Part of a small language model's weights: 9 layers, 3 heads of 64.
Each number is 500 + 40 x the weight over its row's rms, rounded and kept within 0 to 999. Layers, rows and columns count from 0. Numbers have three digits each. The size before them is the row's rms in percent of the matrix's.

# up: layer 3 MLP up, 768x192, rms 0.153, rows 162-261, columns 64-127
# down: layer 3 MLP down (transposed), 768x192, rms 0.142, rows 162-261, columns 64-127
up162 111:504490489473479440521526521417493509522489554442544495443490543541490485496451483499514583540435548526522500523491445516468469499438474491481468477514434483526500493554463462489529514474544560
down162 115:524497438562487435541456543430482479494494454485488505501518449541481596499438484494477535477462566495439533501449455507552476458573521580508481544428469524510521458518473467549549430479550555
up163 092:498519532543458513497553497636465529480491528464519494460482391469516476446552483522480521474511487550482558491494449463481450487552512443470466499524517514478542472467475543575462531458554513
down163 080:484473542468497496443487470543495460544434587485503462552501567509475512468444410488422410522533551532531516444495543473510443562465459488453537504460519506505570500536460486486479474466574522
up164 122:520493515467476543445479485436560532575502469464488494434581481421475523490519594485455434431434526445523538538561486562497575502552534473492416565518535460478581546519523468519521546476479498
down164 096:467478543486627481528525500455487430512513535489456519480480527507517557512510486467469525513610537517486480473437492543525566455488421466564479616496493571493510551496495471507567488430577573
up165 104:433488440499535577469555509434400534473506482544510467500506534544442528518507521465423549488484540493559518478413492493483544559475440464458552507601487558508452458490538521472464466500467434
down165 111:517525531478473454425505564517478476472570524513508483521519483530570415542480468478472467506452555476487578503486468506569538502572536489472496479511478468575490477478525512549531410511466491
up166 094:533502484473495501463477461479482494545506507537415523478531505497459542537538446562544492495488552478518534422508511469510499509480570523550518485442526474440411500519495533531553532552553512
down166 088:515436484532467457542479460460517551482431418484425478428487436528503531535474470469493562537486607499478537446546530504524491569471515468509532520473561508502427525483460496463475504459488557
up167 109:536452484549466495508421536508577513508523521434493482425553525506525558470539509486496508422498485525548396484479580466523483522515517491487448508467419510511385517547448520543522485547512513
down167 105:544564441471552455477480492608440481539502554565516493509485550511503530512579485478527507503456503455414443508536530494489531540523439415479439547521535485533522489475498518603482519461473573
up168 092:513465497496505553480419481528476548467579522479524470418490554564535433457501543483447471453517512491519491535456471519532466483513507496584511511506497370516513568479515422481525520531484476
down168 096:539567511510476410495489544574502514447540537524434508568507536448549499487485450513506543582510514518502503538537506438464542494528592528554540543552583499460488486564401498424500439575547510
up169 096:518503483505514515507508522498590550470555513457533513444505502514501523490531556442568484487525524563501509488494485540582459493483508483467575510550451565509449496511443557444497454451576503
down169 088:511516525501533480533401506431463523491501447537576491516583468450562489515475488461471508472443479448511529499525538465468446482589527482478519476399470466517489451543517410515481557472422518
up170 087:448498491526405441478511508463458477515495491466400477520546525467491481463544460532509444481575434559519480497479499476485568467473509484509543478483498483462499485563455552535502539490494482
down170 104:547497490516528496486543551462426508510457554516509506515438525494510549490507458472543500482517460498543517518447513490557497476500521485615515548419424496434519525500484538486487496498504535
up171 093:478522426441459482478456451427489518525483477559474457521528550434549510521460539558462523518482485433479477471548544512484520477470511518519503476475506472444525522443486428490528428492481446
down171 097:517503521547503519467508535501476567515490521459539444505460530470512446465518461547517580496522488458525505536514494490465440455429497472439459580395484486507478482480451464462514488535484463
up172 104:510520535540500501595529505496458519518460532552439497532482556472406445447503575508478515494484567459501494493521521561487547545486527466569512479493473526490459500473510462475547481481463522
down172 093:493502399536487497501467558504460495509489462433434555502541436425523454452493453459531501499565500460424539452491481518480472542527484508525430566489533511451444484473513543522481486421536441
up173 100:497574520501522512588466518512409489541449513487549474494524581505503483509504502457552478480526541450517465537534421487525542514491518406475525567520423468474558485543488528527384469492479484
down173 098:472481468528563576467527512522519418558536482456543554521545500498519543509492528514455456499566418509506549460499500489454508565555521508583595468481543475511470449478491495521519572532507495
up174 110:485515464479491492479481496515459537468470564498493534448488503478439457446442501534523447535410405459577501442535493508518526549540542488481478523441475540459547510503454517417454509477554501
down174 101:542475497437523517505516433495467506506514490531546534502456465425458499448469536472571443544438495434534513526556501495506514458476507464510505514439457516584532532472440505419496489542551502
up175 095:434539529569431521482484501493524459431550507568492553470499489484491495488487453593448452559487482485517466526529479509441530513459505506470500503449446441487506508519496445533566468437446536
down175 093:508491487501448519507451507501529547558492437480545542478510457604546458505580522567599510429512514530503540502521480460508475569521469493519456524509482491479597482474521480530488485475510526
up176 114:463511523503513473515425562427514499457564499514547469529511484481568535416471484521498460452463522413442506497524544454484431487546501500489517552553505572502501511475471578497505525527419533
down176 113:491475413500528533427457491515450522519562587433543511540489540497537516508481453494567466530462565507529538571484535590491559526498463517520523518433531400483526470517469510508567515529494553
up177 094:539481546571557459462513571566536474522486485499491562517427527539405457489455531470497521490562497539468454462577500456515458482548461482546571545544416446568515552465444498490460550481499532
down177 098:525515498546508481459451525539557532549461471578529475462503545498481461602540480506463457507475444499594481489510526492502473456557525580450451446559561530508496520426466467503507574482452456
up178 106:518477520451455493523518427550566518470463433479489526479435451507495536453537502442473515520488546446532547447547550476453484477433510500462464546491525453482483480515525454548543532515503498
down178 101:521512478531443447511534486466560461472457484528573493488505409481510490588481491474519508481481498465573510525521504497489499520472520432431456449520463504492474507480506518528557573466512550
up179 110:435465505499480476447492568533522543483522496542541514459471524496534431403463573523428486448528470480464583553448492487445535556562436530515530490478524448475416544524459492570459524515524492
down179 085:486505416472495463463535440478529426450407500469521536515505510567538540513503479481537408514546536594509487477552487481529498492468486537494514529565444534509521566466512531425531504460532480
up180 103:472569508538508457541507496467546487439521486491529500515544491517497470443528494496537454546464438452427456515475461495496508501485533491534467416551518578503587475504544515484389581506479522
down180 093:531464516458547551481404451513478552501437417509576526541523540503540531558469534461488466431482565536494548461507485557511475536489481528507510470539484521499454503462510521501496512447550588
up181 092:461497519548454495557513461487533483519491482500580571526440494549542433570524484525404501551490461451559495531501460473491499522514455523500493551468512528451481509481486529439504568525520470
down181 081:483496483480507512470546497457526574495459490455499526543615574480561414430479456476441509478511504582542569554446464504498477636555546565489465568559478519523506536451514536533480491513513450
up182 109:456537591533528531501591504457450418468510525515492515482542510502458468474545497457564510573477530476508461493524458481519474507396464450503506473518508435538522507496445442490535498413430495
down182 113:519508517517440507442529455473526476449496486483454530503471523492514523512527580477502480568469458504478443458505470457533453564492433523484487465532449462532501513469475527560522526570497467
up183 098:624520517448492510464482534511407474497595452505490446518460484542523537497514462511509513507565524502472405601592537476585488497475537463490455490506518425502573491478453487515502497455475478
down183 102:468444440497502534497569474517458461472491509457454505515475530389564527514481482538537544453518469462458451484513486468490559460419460543502604515526463513516425529444505465434499556506553432
up184 089:498449502486521482455558443522504516599494550484489468458515516488482421446527486554534530522508550458539454541462479525554439517503491547465417464440550537502526463460512474549532545535498518
down184 092:456487493505524519491531486438512481496501442452480494547456532515490481526464519469526534493513496549507521478536502481485426594534467614489482488515512536439630516402448425482481467556503523
up185 099:477477483444542479480551433499540485549547525515456477498521618468541452486517476513460522487442503580490500485450505466434557533531462466570468497515490496478501523460515542505530464510530511
down185 101:507348476558437457536533565478437481548549455488429492466490540534517479468505528486511450453473559497445507428448486499449563437488446514491434478494521482484435500474487536519496446572520528
up186 112:525504524535498511500552498456543471499513526552490499532467533490455539492417498504482488542584480509546540481452639497469535550487537578502478581515525488466472508514530469549522504538508541
down186 101:487495438417561505511516507475555443493517509501514531508466526541477558501469506502459500449536562479514447549493502528520481538498505493459643494525470416555511514549470475489483452484618499
up187 093:508427505470521540455546477557483487516452552522444492422557523485432548522479452525483450528488428490502538503464544461493546576535567426506489467511426432543459439499522477464461515499507508
down187 092:474443514455462479496515431553469481532483549445460541501545468479488527544514458499538517482457344470508591461472557448475487462481572502482482463492493456549507443466530539469463504522540534
up188 082:495489464518490470508466544506475543495430433493494472536527515471480551547539466564443390573529480501471544553432479536429561458580459572498449506526403389488476477459477448479505487475480511
down188 082:476460496465515529540465508594456524503459540453518555511486477473497503525521525444550511411443543517481445460497496577560509545465517462482479513514531392537521556529525581536476428519518514
up189 101:502488528548509470554509541502461488531482499420479477502529481547490504431498467510470542486536448513437444566476485577545463512479502474435505401549514471494499443447479535463578448522446521
down189 094:486491566384498462525516421589530488537473500487550539509547508568489551460584476511498461441548589521497482471595489518535453543505516530459515482481419449493557488481507525511595507470554489
up190 092:436514557526464559449529514583502444538565487498502516519450553461453497494525554512465445527462487461424498488545466512514443533472519482587526453496526464524498550534528529550450520515526462
down190 097:465511485508434533477509501533523468511431456499523560584484527490485522462480482501459585583491572501479396538543460558546510538464493464547521525481470533506497504424522498441409458517527560
up191 091:532496536518507462501482478445525517524477519538476480515472479487480531487482514557568514545534506527534558373586494483470533490518536490555513459510446402473629428546468509507487455442530525
down191 083:605499502511469536559508524511491478486491569457511468509459542435468524484454556554465471483439550481571438532509564500478602565466531548502480551513535468498459473540516528547440470514523470
up192 097:555499509472494479486599535498449585514494457489521561529440527492542517559474501469478551462558509513445459485565426422517508519437428441462493516465474437502562493444534528503528501476510471
down192 105:527491504517505511430552484562455391519552511468439519478460572490515390484563506539523479476514466484427439571473564538463538460526532455576476483540467551636524476535540479512488411478541494
up193 109:415502460535516632489497536461487532509486515497478545445467485524484486510496414498457548482506476489493490515435498500504473504542538521481401574520497561461509467608528448527476494566501547
down193 088:504492496468471504492483481557531529477379499477560532551556530462491514516482441503648491468571486516475525521457443472569479476460558517499565534557459548588462550473480506477559495512548465
up194 090:397506527426537549556463530463450488439526465574466462479468516479503448498481516572471512448519560529453503514498493518517524556522461485529503478541556569397527532441474474513445436578553487
down194 093:511451449457459558486477508451538464419492522508489462497455531526499514420492494434484448512569512502499575482524471464537470520481510527533498430520462534557483516449472528468476470489544433
up195 094:502508512435528485527487486504427486488520533474551502489483465578491488554450502549509570505519513587545542531497505556554508494434487563556475402556492496440469491397446482486491473463544560
down195 094:557495557506529468528522479540553510529500532500481468479467504473488448534420566503536488466494554529512577493505475559530494469523514525490493485545514493519495485495462596529497495517525500
up196 101:515461443421531527570547497544543504478514549469505485536500556539474484552550523562520510405399511495560529515410499459507556504477488585430543503564531503501482497505467482546504516530504553
down196 096:489510492461477486555595457448453507547517513533548490531477518488540531551467528489514561492495505556538562464431471453417480489549477540495536513475523547510462497459574459567486544498463512
up197 101:480515454467533437483415547450488503510524532482509514514486470502514568533474556532529459495488600571513465481411462499579499512472499484490462532447441473546524449527452492513581506464588406
down197 089:457502532537493417446534511451483565528517508448477541520550507489489471518517556465563469467437514465477531471481538585549476502502460529468497590482513533582449520527445612527524540455500495
up198 107:578489503463471554473600493490529516497466542495515495494499494527581479536543497418499556507471438545445515487464470534567491475513469487541518517498448540496449516473508481457462564542444487
down198 078:446541489422584444413553522467471415498394465474499456557517503473541519492521479518455507488512532535513517490476501488544514533470454487544535458441459494485512499568500447412509494495500517
up199 107:568509501521451488500506488482501457534452496426496479483491504565534503509488558403510488517509520463531451579493507532504443485456500491509521513560494531487490414535566446514501470505535448
down199 108:462504559495483552529495426516458512522487572555495463497524554447496542526509548498496508512505461460393522489553528550508464460480490537550453548532518432466424504515507561414514532433556543
up200 099:510470520552476455532581586494476524460491462469580524409444476544498528589434471484502550530496506537471457551498536452489485500440547531520460521512438534456570440503524494560487444518467538
down200 092:448500473451501466542483520485461557478480462521500489470488505499487463407483511460452541588486466494467410506468476431521507534510492472463442596536524488564599569512499505454603509550496519
up201 102:463548510551462503440498526515510440545509547533502503538512471502536535511501555534540508507519509443574514467548460546449417502589528473496490587458537492546525477541439486463552521506453523
down201 092:388492508457511545473519460495495530532563531451468500511489491440506502495509529454462476463442429457490516547470524446470548567580492542539496562528475563440500459447494518497496491553516514
up202 089:476415433554495433505500477483455506528490526509520505542478507522567518441431479512524569599504475510501471548517539532462474515444515548521548511534511492488441530539473467453466464506460619
down202 102:456475521477551415475530510554454517490551481439476539435512488477584488573536541521435508483456479468502503488575569553536451515498515524567493457427564499454595482501536506502474436474529522
up203 087:508538402521555452530528501462488478500457509495613484497565489536484605451495494512545423485589464495481534501501458486510562482477478473502471611550403466527438522437469465486467500597473468
down203 098:471535478431505502452529448470555509481474569559599452571540448508456520573474518485477422463550456482460532555534459453480534465485543451486490488480458510476535505549485528482522478535442522
up204 105:527583474476472505462459423495512483524521466511539543496475507481529404521450484460486465448506490478591474580507598476571551505484518500530522432532493567520472492547473521542508478537470580
down204 107:488545489518500517560547532443506492454514489493509516479430498495496560496505511452508580476451556525480396490472480506469530469513445505479550481556459524610552529486493463411578506497498541
up205 104:464511524468448488448491458457554527523489472463516478534475521444527503551514557539456476556456507470538496411519578491475550497474468471500538516499510412471517567508484539547471470491499462
down205 106:539472492526466490452411441532488591468526519557530522483581459463490416490562469457445498559526517541497533550517514483526516531474468457489537432463446533538583524427503495496508530469522524
up206 095:469437541513479530477555488521511536468524533513431499562577602486594513437464496521428533457508555474535479425529547563554548466446532534494472540515529506420461476505542446542460463548466525
down206 089:492446451472494613532479495477469533465527503547496525541549518455569448517486444428484487523483543579508500456512456565516444499495510496464537339517468526512551485541490465547510484460498508
up207 099:413489575454501516494553456448446506528424451471451527462550410485524484580485501480476510404557537580493509509502521450438488433525534479545498499498506587495481518543552441474447466540488561
down207 093:447474563587428600519530547479405484495544543506465435482520453453462411508517491398508531446501452498537447544531502542583461483471448498533495475513543535495484547510536529498455471531432519
up208 090:440483406490424484508488445508508436501490463498485460487470480455509572436533505469433520534500487508581519527489589482531532568538525559489448563530528472505485522523522454584501504522472461
down208 107:527500516500490475494501473450521517440499506459514493519507492413528462490531549494491431476497449600497508477514510444535512558474517426507476505535481588486531511533526503514468453529444535
up209 092:489461445460522514523470557484480522491589514402495519576503450443410492521445473555409516483606480488557516545491475532498500485605542478529495509484518457556507480482505506458492507534512490
down209 081:522482463486514553512488510443473517521420452568470479474596481466494485527437484459504466486517513466458415525446534470460471519474513471478408490525520502452482497581562540464461486456442500
up210 110:454515520511486477569545478455446512535550406468518485404562500489494532447500500516516444502473482497495489541500513411448458542549491475536528464535448473485449430528539449493509551437516533
down210 112:513534532510506533525521462553494513519520479468533551494511521495531463498510570444476479510454457487441436496611489457523483492534519546528437544530491506478539519471507537444493430511546428
up211 099:471488542456506506489404489585486547517539508543482490491471528527482545535424466455484570492542510525462481553463498555540531491502520533573491496490489510510495506456551454522418549567488489
down211 082:476540502501515515527469538470504484475529531454496538518518485445500457501537458540517512509512481478534531472498535565503509514472430494492516480525507480527544445476485496419576504421554476
up212 097:521500525546509509412530467441383426419518472448544503506452528467549451539531480446488549499482546532473461482404465412496516488476438520522500511501458479517514549492519489503504553484492512
down212 086:507485494466569530497505521548531498445530558505494517495426521507541474539491467536505472384560478541538530548475521516566533515478539532525482506479515512438526478476501509495514517526453502
up213 103:510562507567486585465464429532585443520473495432526536486525526488439513583540535523501541523473483555517489569528487471465512543499533514494560478564449496450556466522536551536511435525470541
down213 101:510488478582462527454529472480520421480496497527433529508434511530445475508461471552467544562498489440449521456469509522488468469446495472572556471516549482478481547494554467436500502528461505
up214 112:538467468482527538524478528495484489488476471515508552546525438481552476463480496484466492475522497471554554510456471459458509523549492545543392423546528537511471438454509474482488428496520465
down214 094:471470438547541493442508528506368511521465530477480560490518450448477545492495490462521491492485501510466584573474475503568555499536544483501539460537539436618508521495476525488452486505504535
up215 090:490543539476507482507485507494475546566566451433464520506497475491475484561548537491486498495520502545549578539589455414535427492551468519461454428505499523521576496554571465577470515443505510
down215 089:534437476498483524460489551502469490472491600509535525451450483454456506513506539510484521522503434489442480445455462484494512521444535473556492502538514517465551500509489473544508441478483466
up216 104:525598403490553488511589509445493486513432491508495497528460444461457573490456482409529542571494453482564513492520471498462489564492457562515444544455465402445536454515475501494430478466547524
down216 103:514512502537519503523503454454490519487614497561601532498516512507493466456540509483519445592541453461570496466531485448512485498483450509475543500450430477476465511476478485441492511513452528
up217 099:488487518521441466426449499531492525602539577552446489531524503478482508503494465518457519594538516530468504438498564519559488561439552565536474557479429476547476470454450491519510501529578503
down217 084:457531482555510510523472448562489533507537519575482560568506470477498477522580553548561533524466549557490527493565469548440450500507522538519450447449512463488506447508528502481505532552520522
up218 103:483485562426487486529490464432533488605581475482505490498488552532506475492473469426413482528583514482499478538481564541452490459492399459539486450501512540483548574570500524514585525502417511
down218 105:435494506494478538536494474482564502567504484511569419489489503528601478500569503492542491520475474463527461491468452535503506450614553445497425477435500539495516551501515520457477506548468438
up219 102:595451537528472552537495502470452492456557505537572490450503536437450517542550534529475400418540542526517501476489463474477510520525528497475491459541535506501472505576499478517512480504551567
down219 093:513455489502481478547485440453484492482529489495562504557550526491484496510584502581508469514478436551543489507557513519424559469446519397528481522553472499449442428604482550516455498575504555
up220 100:514530484522513487481559482455506481536518472484476454451497503480472566535563504511508545397451441561567575480508530542446514482490442523513500498537422536495478508471515480525495428455446518
down220 097:477516456469485537443497464499455514539592485526461560510599483478513529576540481491491532560491477539444466468478510524450499506537473548446507520588550395575491557417476549510538470420551476
up221 105:526553536522595484505379516473468552490527542460499495479452506512423493481502497485538445477534461562495566460433544509471477512486505486497466487496506525452557548569517494526539492544532562
down221 104:520471564496513592476449517509506473484487504513477527558398500511478507510434451483518506498565515442446549538518516543550448480509442503499510549470505454554517568503478510465499423443499523
up222 102:440552556517567602488455534518513451490487524529488571527484502488532520512495451495497474480547521540435502490513455565515481444601489469545508507510550553556490446545474473554427472562486474
down222 095:511457480462565544469510515429471460432532477505572515494570524506596514440498563450431453513480552492550524557515486509529542480531498503427496502508539529470504533489552494491494581462561540
up223 097:529577472431545544456367505452552442460514449569460449508530517447409484565525497487521488546489525447484469526524521571468465544533454516461526532517476523519563458506514502511488518520476491
down223 116:567456512423454494498446478552535523537515528522464517498487550525496504469451516574448493563521458496483542525491430463489445506514498514500514574549541444520550435507566563528444446520551518
up224 092:482516446479476533401485493529510516555494505526417470468499576482494505460441537485519471500520523491466504500547527507469500482528550536454510485492468544516463507536484531542458442511539504
down224 090:510451465464487465489455501473533567528498453484505520449467516462473481550525481503481464565477499605513489528539463480558464491487540483538515498465529584505496573582509521523477416507567503
up225 090:586550524460461512542436484503482527558484485530473452562433570545470515516458535512437543554507529483499535477573364479499525508541473561536476466499461401466503527482495461577478529452556453
down225 092:466527481521526523484473505522495564463442434494512469506487506472476476512510501510470565537493502514488430422477542467512486467490465431530515499515540509519476456503435547442549537517532533
up226 090:516485491504584514459503515421491417484504362552463539502452558510490542486455487471548454412489525509474574528508553496541427497445519538527545547462420539491477464544565459468486523549495527
down226 092:533463383469479510500413503418476482472473523537470523477548576459556440522457480556476421504477494419512470410488388527517479543456496484464535561421499492437486471498512443490493503573495457
up227 106:489479599535471556440413501463462441525449471487535479502484546461396470493496508506463491455462517409540529493508523546502514568431482496448418552477476501505554484431500522516503466502451533
down227 104:501500482461497467509477519510478493547510510489468497499564445459486483484452470468556530520554451554498504467515454474496477447505482530463515557558528486589525494446511459531475502490515412
up228 097:446538477468562520481548588520496437457555530494448505484542477497521452519513453485519533573484481534454562503531504541476544531557531540423465525445511499493499467460510524477517588529508541
down228 090:509466476536424525497417566511466462528479537599463448535498460478466541538480538418474537507567529519510494522496503588548503500498487478531506571482418561459526517515524596531507492507488580
up229 104:546535444404482488489518473525519463494521606443549438507534586564490526531516450496466512527497559551472523418516497524473551511503457499577494490480419566502448503447459469479526488425490545
down229 103:531465467494455485428467449513562528518525542468488537434472453481500514454512463545499536497536477432525463513491505515511570547528457521514530490431445534437497466550482519486454442492537524
up230 115:487572493451531493492535509492503487529520528509470548492476461548469519468504503465479488444509527527449535514542535475496550481558545538557451476565513496558533438531503535508419451483495457
down230 097:533529404537547456483511545526502461453502471473495510554594474418524530517562495517457474528441511489530507469581546459461523485473576481483462466516577538442495468496543505513502481448481407
up231 098:461542493506513467483459496537535443555523494489483522484474483478518535509485513531470431578556504525502547525353543477418507481488461518484504493548490565452526457477511482451482404514447578
down231 088:450429474457544471489479592553539523464525402481483538457509507483395547482475539522518467473483505528510542544512546557543454561482472463477529456463503498445508450494492512477531556463487470
up232 095:554486527498463458502544546450477558519517479485463573446486471461459473535539508458482543522519505504503543422478493564448531493575518487463508499508492425503470482442475510500474527457442515
down232 087:501501555516454481535528471499407508511479501525510533550579555456485464429445542488494475526496468461526392479496492480455536537458508522502499534482476515441479523560564580496560514516522470
up233 092:474472551496469508552504450456511533477504541504414515460510506587446472455466511540463559573548513507540491499458545446538507476515360503509390543577521529474472451492462444555510486466459539
down233 098:444480499480566490499583532484483499481534508508484526528465475464489477565542480487578436522570545436559475536523498517564567524502517429572475471399553469533516410466462510475604447452506456
up234 098:475512528580495527457516513516473517451470543415482540512522546585518540433390453504506570492449434486449477538489498571471449483527521585468464539609512467500403500501498506468492454530566435
down234 101:496506561473435510476482508508507472446472489563458566460474464452465417491467508507496533541492534544529471461527511487478529520496483507573526455572475463562482521412452483414566463444579505
up235 101:551554442426619460504514432477468456540523462497521507509499520488467497468525485524518451514488470585511482527614482539467544451511539562501585570493464462517480545488502438478517529484529491
down235 094:480491474491509502449515556519522510553475467572469478479459486530499512467485549532477516449462527517575457502520502541467514551542500479488502448498451549458509499488575552491467502501466501
up236 097:527568438538450539498436474502556483497567516492455468571514451466471517444487478475581478499501503488474483576462530567478478433529470563423506563570451523537435556457491382532480508510556557
down236 093:504486499485410475532476542478468483469456462489507540467520527454551499560499470508497493525531503486468442594466432533461455561573534480481501481536492471554479494553499546438520416479547479
up237 089:508520473538548499513470456485422496552532501459547492534496495518539513508459516520538509505542439554562515550512506431522517463493452549497527478541529465426411482449473536502509480432471494
down237 083:487565468546452503505505529498537455501572457568508475543423441509515497534490471529421496502544491416462563470501526551496532517564538474556469484484465495534507528527502497519375487524420446
up238 104:449537515473517439503559551553525534424543527526504535524482492455482551444480410458505512527483488457554557433472468521558470473504581539481552479543434483393569459486515502650544489445546469
down238 110:547543523470462542416502521498532552511524534538540442541527497491486443491604486533543475488471484513516500392505477479487438538451546439504513578514547494465555482471513456494497502546430467
up239 112:497497587515475480539512521488502393558464508565526508506455490504545489524544510476497519478546540498509501573520443502514464525500475513504470441616577529543581458465536471521400490458510535
down239 112:491469448524463426497545573501495444494505459516511503477519519459485532518548474508540504478397500495539511476498558463511500504488517468554473507447624549481465507531444465513468543444554469
up240 095:516451579405454461473494478530513486548566507461530507479477537520555496516483437392532560524561495506503497485454502564522481481470470490442441478509531472464542579513587536512504483559479472
down240 095:467582509460531536480473545465508529557483493439434555528495443529495457562501442487506484437485536506531483547561482514522520495505599551511457519500489512540452527477500511489474475541526498
up241 097:535447534555557500451488444541549502493489491536478471445460475406495409539476506503506460533503495462531472535479468463481541505550500541507471508606502503504441434458511518576497452541584516
down241 095:499493506539473517417533479486541505538466477579523449443475478501480515523532512496536529541500442486454455483477489461477477504470486451541480463509514494554538480472519530506523531531515506
up242 084:455563546542500469513601503506466540452492502502537546479481477480497491526475487480530588463545505435466497499387445488489475547516482508526438491426523556473514514468516597498490575526577526
down242 093:425576488482480471598567564402526543502575488438478523487515486432541470584498475545453533474535494467475510482516540501493508529537539520450498453542442459498519526451540524486544507490534500
up243 107:441562510487481540518546518502511496517488452499558493538504571435434523437512518465512461548479522461470515461349520481422459510495501474503550463540448433535549485530462517516456510483543533
down243 109:462555505457496484454578526526533500573452551484553541532483530459506479520487513539511477526478490474471584467462475536475432521478473524505490523525497617505509534461495461472456518473503554
up244 102:535507532460496510485482471543548500473491472534496438489512503469481596456588530495502507527522525519577495484520448434494557529391469489508509484520532464515588552496528502555551462513471451
down244 097:522540530470520434545479482571509522486398451545477455532516551502466520472512497489546535543467513530454513469570501431468549441454484552514519540504483534506469503507534518527563466457538518
up245 097:558595468504531546432502494526423511539560539512487538505505500509427463521506523447477504434474495484490447508569554450477507492521507482452448530521494474508465517518492465474442542517355451
down245 093:559532572449455476494522493470455525490495527534511481553494545499485561551532541496449514456500512473543506509475462518469521453552527542472511561549463467566558465537474510436508455524425551
up246 099:470480521451482439540494456506603512460517484537467456474474557518507453483482512460426462526449519462463521559550495438519464474520615506486453514538557475542460497545478455505437500549499522
down246 085:522508570523510520406515565536463544541537536576491517482470479512507507514506536495522511561471575499573459450525437513602437427531489432471537482437447467456495508530510431490627440473488493
up247 111:508511494477466506530494510511557500536502509471453423528522498506551508563487461531538542476555524490523479544464547435493427514475513501547535499477511484506482557569593462450434505521582581
down247 099:505502454452489519465554504446566544525485436408541469549574472509517490589501435511518520479555474472482507519519567468513453477480544536501485458515490508495438514520550528539479445528574640
up248 106:457477514469516563555458582519526499512521458473482512506481523538475527550519425467423489551590485529493470490578473480517508582492472498507472472525416501453469495502519503527547479448526508
down248 102:495494522507536502464546544465506549488538498458447463560440484542485513524517427488510528557448495441458521514429523501465498505539510464491453482491511543528542491485551455469585508479482547
up249 106:577491496546509493510484520508494511539489436495463493529464555527460495444458491460499630482461500545487492491468531489457407522522489550470524471531475465531543444441543507427489536497499540
down249 115:584517480541535450459581499528493549479482501496516467424427478488544504541511451433504446495496562491523490473508488485462489574530522480499510399478496501456497564482537483442465536393510444
up250 090:479496526538442441444441478429411499414531486474553595474498482512528485534470489495472421525490521554491502512466500472528471548489519570502454505492511497418460514498490457527473493536598489
down250 090:535397476450455437478519433479415480467519544489467466476494430525536501516509497570502484475515563559576555617443449446543505501456508604531467546548502437577518494448536569537535502511617522
up251 109:474502526551464511570535488519493487491435409473516465453427469498461539559474501477492455472510562551462492546482577518489491512454514543504468508575520447471513532524537491511493433529519524
down251 119:502566498478521477635494529460513443442442518484465474507407526434478539500421528564484418470526544485515551575478529462451544491492524490510558571544510565515447516502468544474498501553534533
up252 094:525579532555504525500452500548495510543442495455501578508462505500470471508517441515517501501489529489506555554556519503573440474520472455581519543475504460498475508441479550519478547465449461
down252 099:514529534577519541522484453533566502498435454501552530504478530604502493507402479504484538473492444472530465562492528513492496513530551481497486525499446477428495446472507534553469497481577485
up253 105:520486507423480556532551501489532539495437539496441477508487464494507518539504488508546524506500535537513401593451452414475519458509448538496451465525496427508402598489499488521434517506455445
down253 108:510546461472517504606558534536450558535469593539444495485462519492496527576512432524483574509505536488524550511472479619497569461521600511529428541517522528550457508493483526495535444496522574
up254 110:495471517462577433536501506461455539531499490536524424546482531512504502538408550480470524545416542450533452571449454556528531416447517515431507524500510512506545537561457500556490506514548442
down254 104:517515508490474486494494475519542495439493485548552497516525525508529536444464540515500479426492526451402508526470520568505496466436439481509545504498469509608451495504537405437470486528501463
up255 111:478482509499399496470522524492508439477549507584494507485513527493517486508472427514470517505519579496509461462460451493491491518511466455510521592487476445506572518465459402475547561479507466
down255 122:467474522546510571442542543500415462586496478530499528547510495536491431422526440534499494481432551482463498451495481543483516502496519466532479503492507453502527504505486442458527522505534633
up256 115:571518446469480507475580539435524476482474508437537456492477471403458465525473602479543568439461553483466531573511468411533486504520489498476530544494544439535552559506467490483497519564467507
down256 122:472472474535545461512463503517508505514522483558516565473495596580469572505442511431500486450505556445523517572488531465512439426458479550500513505527465540500545500568511478473509519467546485
up257 102:477505528514489551420442433471546525545525486430528562476479482474504531475483557489520451454514529614478488523536574582521484472461560522535548548488483465508482582499446499509566453580478497
down257 093:493525612525527488488486537468553534524487539484495510602418478536550543531437575430491435463508527462521571565484555525475524468535562500537500524466483515519495539481531540515467489478469510
up258 094:463515509483549500485473470485513515480511455458432576515524472528544548478530461461481515483572519607526486570498477576479553482466531576409491524550447518489458528573424537516507482497455537
down258 090:534524529545425523511466479561524422538528522486555456491479436531483506493432517465436501489533429430436527458523569435527456506494477507535477521527462454535552523494512567492480474527488468
up259 088:499474441486496516483501481447530520582586584549556566603501502455508473485551476484510455565524519552549492488529466518492414524533513465511508506533448554548478450557522515520601490487509486
down259 083:442474469573435518446452547465493475508539509438515573494537424543576553490505532533391539499430535493467530474507510441466555553511542427459437477472512526479456501450513539491475472537507564
up260 095:457546485560501527515563502534555521442517446576405443388387507563513500532507450505432493435528475508465484563509593467514514440519486509532538509530501489477502533496540477490512528470509468
down260 101:462442431571520508511560513452514594513479489535481515521562484685492455509533527447462539495521489521503497577495513629562416502507497528537501515495510525555579539493556523525545482475503452
up261 088:497454501536436433471484430547475513534525521569518477530447462529559470451481482503515483540553495523516469555564527456460525556471482468530447445491493547512552530482444470553500490538472489
down261 106:563482448520494455484461537533468496493566510504531485461536505455555562509496461462523450505519459504475475449505520507412511481566473562493528464609440514519542536493497515571527530477446531